Weights of a small transformer language model: vocabulary 8192, learned positions.
Each number is 500 + 40 x the weight over its row's rms, rounded and kept within 0 to 999. Layers, rows and columns count from 0. Numbers have three digits each. The size before them is the row's rms in percent of the matrix's.

# layer 4 MLP up, 512x128, rms 0.0787, rows 157-206, columns 0-63
104:422443480479512457530612540590577515517540537549494483428496484464446518421485477549432467564499449492512587467518470462468482527472459482480486577508501546488506452478556516511540517483512562
121:470444501433493529474531593447432513516538537556488515437467479381555556471513505506497502504585490464444480464511492445530427514464485480521508550586471426527468508580464516470532490486507509
117:473456471456524488452486496495527562488476539487498507554495485557516499494528465468520454573427494436499402526579498522523533489590502427513514488513483498530451443465566488531492534466528471
066:562550432580536507530532528484517524512461481394516495494490557490512482388435467412513502490481561491508493453471477491502476459437445429532470529475445473502500475507468471471456539490477546
093:513573506536507446446524527489425523501461530503532544519412549583506481480477503460474521466511426521525500497477528587499512439544465487473458534453519524494468533477527464461514540526584559
094:521490516483531506442505518530406444463475515499563475534512530492464495455461561530493509538509521586528500487549516553462453519522458402566544487492504496527557448495429486471496522433572525
101:430519437523527391510560508557423489471504497486460456450491410518468497539522544501493516519543484453564556453515486517535515415515554502504498517457520495489478523491539442513503445454529547
060:479431601510504514533569544492462567538561495558445427516559475487517566476486578515487511476428465511466528480517497417564552513441547447496540552490440482502546508433500534490486531537476453
092:573499464501493550512479453468459474571530483476525539517528483522521610466543543472470580572515539562461491457516503515486506487520475503506520522560461526507436493498473507497525556510460500
089:468447507489521540480556513543563504411480470468521459532545504476504501416483516495491561417558487550471528467479539482489478559499481583500461586445466529446535480365482511521501446511546529
114:530562538475473494489548496457438519482529500476527507506514488418550579539494531447504458527479485534506418497588470469465547588514525522569502535505449536503524472495497511538408405417573527
094:507463554475511534462511550514501545438603519486472469498517559562555536573518516526498537499434471524485551534528545501461519552473468524453520534587506563452481463511525437554492493555527500
104:527477530510459488571555501572448491561500557491460485523481492466524405526492509558546496401520425504470532506428506485512472500477501494532455500472412460491496468565546494500510516475448567
102:567570515531523440468613474464379489476526542457484443490530539512461478442478537441434498457532531551488494463514514475421500446510422433488519580507523434493514575474524522541495476500448479
129:499603567501555399523470521474524578500505474507522608487471404459445483438500487521532498497498453501410473494494466512539517488486464481491540469570507513518437486568506441458488503479444556
083:492497540528491439537573523486519473416499484503489495516525455546515496487470483476517508459531491472479421438484486575487533510492611477509454541475457509434464492464504527593508479459458547
124:541530449421544512519471546524548457543489516445527505471499502499481557531526542457482504493544519487519517530470539544495533483546515618639430536561556526529518451519424457449493535435481465
089:487507477456464572517383419482503520524497489514444489501531541435508510498577497607457497481531487507431390531494484506574500472541472529511537536559457509579525513505452544462538547511520533
098:525423525442540519546480485420590441425526587463464424484543535533381500522598497494473485477481471489511519577517498493447467509459491476530424498575487532566587493475485474522546483534469504
104:491589572543520525504528499504531533453443493507516484499466500523484508489555471488482447434539509411484510450480520467505384492493475463479479494482519457527502514453527489391489474486541492
084:522439584503554518484545560518472506488478560542497485534431475530613529517505415530460533510560418463486446512545543516480511490507494413501507546495491495465513436466471535438508498476503519
103:509515496509520543500487564521509581487533531540500494560477525473508553469557580479512548509435531521452460469563518487527593500459462528517528536465511539507539394493520570627475505555542511
113:482531527491490452468464470516526523464413471595508516537520448527514507461530510569499555467474506524502521514437564414547526524517445442491473498473545484485552439433484451512469493450504449
098:534437478473496504464464460465547525515464431526547498509488526500603524530465451522528460539550475570477581470536538518537542511532584476458487425534528533554502437499482594500502531408488527
108:511456548509515431446489496530495480509540492521565526487540446469507491483548450538544494464494516498483528485571474496491560529504464456438441495477485538567534429536487550418494469519549510
089:557434484560515468443433540553478513528529510565506523542534550487476461569417452567498510534472523507558488524529466483522426494439457480475495520575464501463515437583488486514483521499538500
100:507496455518533509517515513516484470487535454402447435488543495449480566583462523473554533608500485481557461586546462533518533474568562536572540512470476524439505490542473512511445534497534487
078:548531424460530506467526496544468523503521523532525442493539445436442475515454504523461516482469563553481454446488490436514425503535459480572412546535492508506497496591568527522537467561457560
081:524529478527505480495549540554467474541553507584580476560497544501538480487461507430466522510524448559547428490562483457516463447538493529555502603399519491519465532430497490569535545444476508
082:474541524426460544546472534438581509492491453493578493536528495460441545459597537463444522456508466491527548466490382496508451515530577571523439513558431525506473445503484442515472487453482544
116:495541474506483556519532444541496492520588537479576476531503487508592412494484533518473529556473472503473576521540558463514473493508443521495586567556443515527477512495506504552487428553452482
112:515488447517514491396489501533481519482541539511532514456520451528578539505495537484536526490428513454524466523553451393387541549565480488470501496551517521482562486553485501493466546446545528
106:488575446531513496491533550499497428407545460477433472528501502521422514445516548573564492493496445498476574530498497472495440486473471510496475516526507552500552429524487507499414525480495611
113:494563500533505501441484486557511529475478472489559473565493510551510451362466435549560513510547456542503531491500468453486449489576524495500551550504535508506472421470483546464529458511520518
063:500510475564588490484520491420505476502505535477513471512499505479445520478426497525577546471525417519495491499505492546492499470489410501526511521549562485568489469584456486461464459514480568
079:482450515461484513487417547528564535502522464557581446485538567504495515542458509456439484456503536560428619476471439490510526510432490519529439459471531494540453437543506491481465482478490581
063:525546593547511502529466504469528478518538502525486477492501556507504508575543537507542568530503486509532506524546497511480536481543472500513559572523543558489478550517569532595521492504548489
100:496556413503579504434538486436417468460494470519507427517478467546473435492473488449472498530533482542566526476572495492513528443533615608522511538490541492485536513515493500503552538435528542
111:515558551541483565548513521438510526476606558554495541491497420506460532487545467424426518559482423515477500466547485478466481572406453486518498504580411558546519541536556459478496542477491487
114:513506487495524424511527493488481458466459485545469458512488489542539473490478522438490465469439456450525583490535428465523452408486526506431499562534520476512463527440528459517491553561479492
099:509529464537485500506455444545595508557530456537545481498498460460470433409466513535499539480521458519531558500508510515566478548523501505510465478545474591547430503467507517453555503494496571
119:546519461487537496532428482493492446468517489475502510543580427450503466480438479565590504458536487440490418479524440457543461427536496444514553567443458535555487468478464525491485470487558513
088:428489539439490453452531493484530543526514531495530468503477478503527443530531561513527562448525494463480522525495434445451505514538496482507526523523547449465458526502535530488577546492437510
063:484446467538531522484506529538508454515536494546473530562508518561556536476480480481441517472480516443499519460508486436557496470457444485449504490453462514544500467474560482503515446574521510
069:532529503546504434485464521551511528507478520428610524447508542463562471482533521442547518493567453490468516505557542455439465493502519430482480507521505523547467585503485468502543539487461532
089:524491461496498434477456515496465527502516549487492476491517514546526456486476446445459571469494445458558500466515463545500549462505453444590462507560469485492444531568517489470491559507524554
102:560504454437531535570455529508561539494515460465490496496515505539511454501481467502506506472507440528510501503528479538528510451537492482487491592491511412559553414514527595469461505416399498
084:414485473465463444540511565507560437457523537430471543590505507477474425526447597515494451496503510436474457500523540469500463456456542480521440478461499535511516533503457528456524453495459516
135:495491519433504508449496491499502499487533494518448485537505532402569491528580521483550444464471529544451513515531492558542539489525503518516419528612526533519518464424529511462521502488441540
090:520358533480444456533527498499454536504581497547503446430560599511497571502447430425520487487496573538541500514511492486512465504465506453558471514476476508492481521480490489538468574464540494
# layer 4 MLP down (transposed), 512x128, rms 0.0789, rows 157-206, columns 0-63
103:492512558558496539476432473525440484541557501488493451513413609448529522518472532491524530442506483479495503549459449562564546511457572482477521498489536494586473596485504538517456488519461464
132:468484486581595485532534552499500549492533547420555574439454574485525519536453516491569467466517454571442552508509519564545523509466473546490546525484525488485453427532533542519482502493494519
124:521516442526513475531494517480542504576536509455386583485526516463478524535551575516472504489481570535483538480523505463513447502432444579456507570595537456510533556503536460602442576530461457
063:466433518420423506492467483426510424481553524536528491455502405497501491558512533597471442515487524496522516504418417472474414507536580536462522530527497483510421530493484534504503459453505486
097:532489458448556541529581495445539477522476466475503477533513557490476509530558549563546518519526549444541501452477527412470561569423524457544527478459519561471510448484467501613498518508432482
096:517512467557459475479477489474499452511470491519464491452543412448518449504418512543522460450528470467457551472448517426522525495414487544501530473470540537488445437485497479475498479523472397
108:567516517480469484432496516559493428490513495536574479437538570504544516406444471486528476498525554549471482480441502483524580515496405467525517510543499421460452515431497483491577509567503550
080:462509422442502497460555390455470501529448533472503447462474514518577527431530523517469524491541568517503452456481509491488509480528477555407437535430497530513493478519554486515508455490489477
094:414542513447507476555574538442533564495485515462534494482533462490434461473412460503498452487505563521508541541507485510491576557517472508633497489478563544501522491444510512501417477489513478
093:494565529458520618566535510566495502480481448492512474476508491455398444473506504448565524528466506471507489560487461514518488492554457498490548492548503506523513510532538513460494493508536466
104:454511494467536408512491501528530489494487513535500539490496468578563515513514442520451511465496513487419522528471506504577489484500444445466465509472537439481477524467515528512513549552513483
094:532515451487441546494544489495540502549502540591551509498469467450483525479505491495469458499491551464558499462422489501568478438477568539596478508477479456467485521467445571496509532457457501
108:500503489478551504506517477422521447474521482525526535504518591448528539503420460542476496569508543492471534474575413459445525407443517457485555439491521553520468533467479545544459466510471478
126:493501474531501477479503510480454518532455470457588491526511549492500411518443512513467582526476507566518537522518542457545542534573469449560479508492501513457528435497527591458502520483565494
125:484486533492474511497479467539500497438481460493493437522488454499475506472541491460530567437561473575513530474466435537523516527540555549446446433429616468494573528462508503489571542502495456
083:501544437446500479428534437470486489503518525462526473498518524430449469539510522569513517534514445543479552538528507449536518531492436535528559451483522469567584490528467435450478495522546411
137:534420505510527523536502467486510446526498530490474462426445465534423515506520471444486513511496438482615435493448491521477505545526535473555480472551524493510562441459426531435497491484527460
094:473517548556541460525563514513470515436522529536524501491460446528549454520415542432544463562495522506499574424490543526429505481461487443510495523441535584446450528508495515553471460557514454
114:458547450439522487563430494548516504528552465443620522441479511538465436465453454532471546484472531488553418551563511535535479481531463528533530472431577465531468489494530509439462520423527503
103:552430470446475456485523468506478412581582512475499453476523514479470437513465509487439479542423451517466419514523475527495554478501490572508496487453440482488473520474484548514508452572473504
084:486579476469514489514432459463544554436530515497522489488497477492452507500548514472525501556527461474462536473456474452520485503486471499510442390520516521566493551493485425523517438473545520
095:492495492478521434468522498541518443514529505460530573495549494569511480520464372570516479540520477491545537565487474468529425531539497472511501454552476440464529612560512437452541513494507514
101:587482478456512457530495496527484454498569512414529546513395525530465507555500503516512471460480508421538535516526500508480484456464532493469552461487469434467502538513482553569420502541485572
109:487541495499488479470479470562495532544504557490517488451493520475518477479440528567396549522431596471515484478518529433475516476442451462542509516515509577530496450502448463556463507545509472
109:523502436490493515531509491496507497517467496503461498534507472466423461501502560486477436414524437530495486537505488517510458515472573576470508546488527509462503507423521448552496504492459435
109:480582473495454474484456520515438475539449484490545454516436525538491417485525503492511495497533492452515532465505437484541530475519561493528464488430441498546508469430458500453524502476503485
093:506447439519502483491469533503546484604524567524491523601495474472541498486567487464464454466544512494559482415509528458504538480420474435461512509515500520497514526509483455566441495451479546
091:520518524541447485444482513457496510460516494494516477380542508539516478510507524497545484592523437523453552541490474496523521520530467480502522547540483553556565429507477510457466553512543520
083:456519465537480587565483487470520598468459533425494479457528431525462504475520474489559479486468562494513474477511469585475508547513574455488512437597495468528452526572496503462480510534520491
090:456475463515502461448493416536481419489563498499491582476517541545537467538422437491517450509525552468478492471476541478522489505506432405535484466446513499520556527480493537448516436495556521
109:467485549529497456503513536460541529580441598527524481521466435507499528517482478519525473427539538484525451396498501459456501531553550463503522505449450505482459513464498518470481514479547552
108:506456559480501537525494534465558470482474399503423475557505542537415562507534497467500455541516437460511550513459519578569491501507489515479543506466509473527485537436501466482547489540517462
114:524522452434540562422480476454553559508521544513554512497520521529499493555479536520545508524454528501497440518456518541557544480505405475565410392525527550515499520485459476505478504507481519
111:542499507445554503552432551470539483585525567458523505610518462481537473535516508491497513515507543499469488471435549513544511483461493486436441498498521495477502508485557496456423487481453447
072:565490540434469542512412550581509498505530496510491547537517546487506440503550495523484552526509625515502550477529472490449494491552453508449498464465481448460532494439448556541505496539480476
080:482502483507482526483520520454459470528498461481432546520496532514471444525462480523571503477421457426524391471522527509499458494601469502503481577460430450490592441501455575533488494450468440
054:499493445491461577489565582583486465535506556472472528504544469529524511421484474514501465466535548509513490589499539485492555527468511519533465463476464560568521505511510474396438519447508571
098:572504488466592473549504497553541472507513574531475548542503510509538589468505505515464500486446542482553511484422433485472528533509472456495522461513517522517482592569487430459531508576546468
114:467492484458459465526516524538498512533416487469399510506542508457544476499468558530543510486516583536533504476458483407468535378517475482559482544465552502456449519475521494539472468534497466
113:444442505516519490480494559568447536552470553525468490504511487454480531490526488461462491518515507556438552476532512475515449433534496525561490556555525489481528512481495477597507611533554493
099:509551565534475458457517486517533490444421560496440544551468538539519499532524503517471490441513495479497535513504480520399438487525512459494541527517506479516530540608507470451498505557536496
116:440524529499466475434480503389535457493519569525482452462490492534475578519480449493521580491529465510518565538495533479535534536514502426423497492495577466551481508540495555545485513454537520
091:525494545556556502594500510507506450508473478453513486461417476488503581456434458486495469509431511574461497449507542502468490492470502471473488461431499515548523485479506500475478407515545512
060:493524517517528476527501497474544531532450540440505460474477498458494398479554410484550540542482514478475437432522498566488556451575555492504500526573430591531500565524548534566489454426549508
063:492453549454530545591533508475477473549495521562439460528466435498448529483544543570474550508418527513494589449447495545516494562498459587445562453481518500418506462471489492502459536465503505
107:463521514513488426463550483536457441517532474556547443492570472510538462531506482472473570500448538463523467479526458449441482515497511461543483495521431470462499389491509527520462485423475427
116:451537544534498534504565490568475498460530519548555448517496492520474484530526486489515477605550493431472529455487543452479533522502587453556480444553423507512477493516458407470416537513568558
070:567534523536521574511479433478473531566462536561499499441490481471511560508515437518542470468556540494477565464444424466530457540476431480492580499449442479548477484471511454544467523528481554
137:479484475386540483457453518548500534538518480551430466512497534517451510463491516529571525518565453515508497497535460554545505504500555506440506550404530449497519527500508511400471485494583503
095:529523515474543545516489544503409467538534520478482475564520502540498460531552612459537465481546456528461452508505550532436495540538492491497504522428469500430548530526538509452509468523540547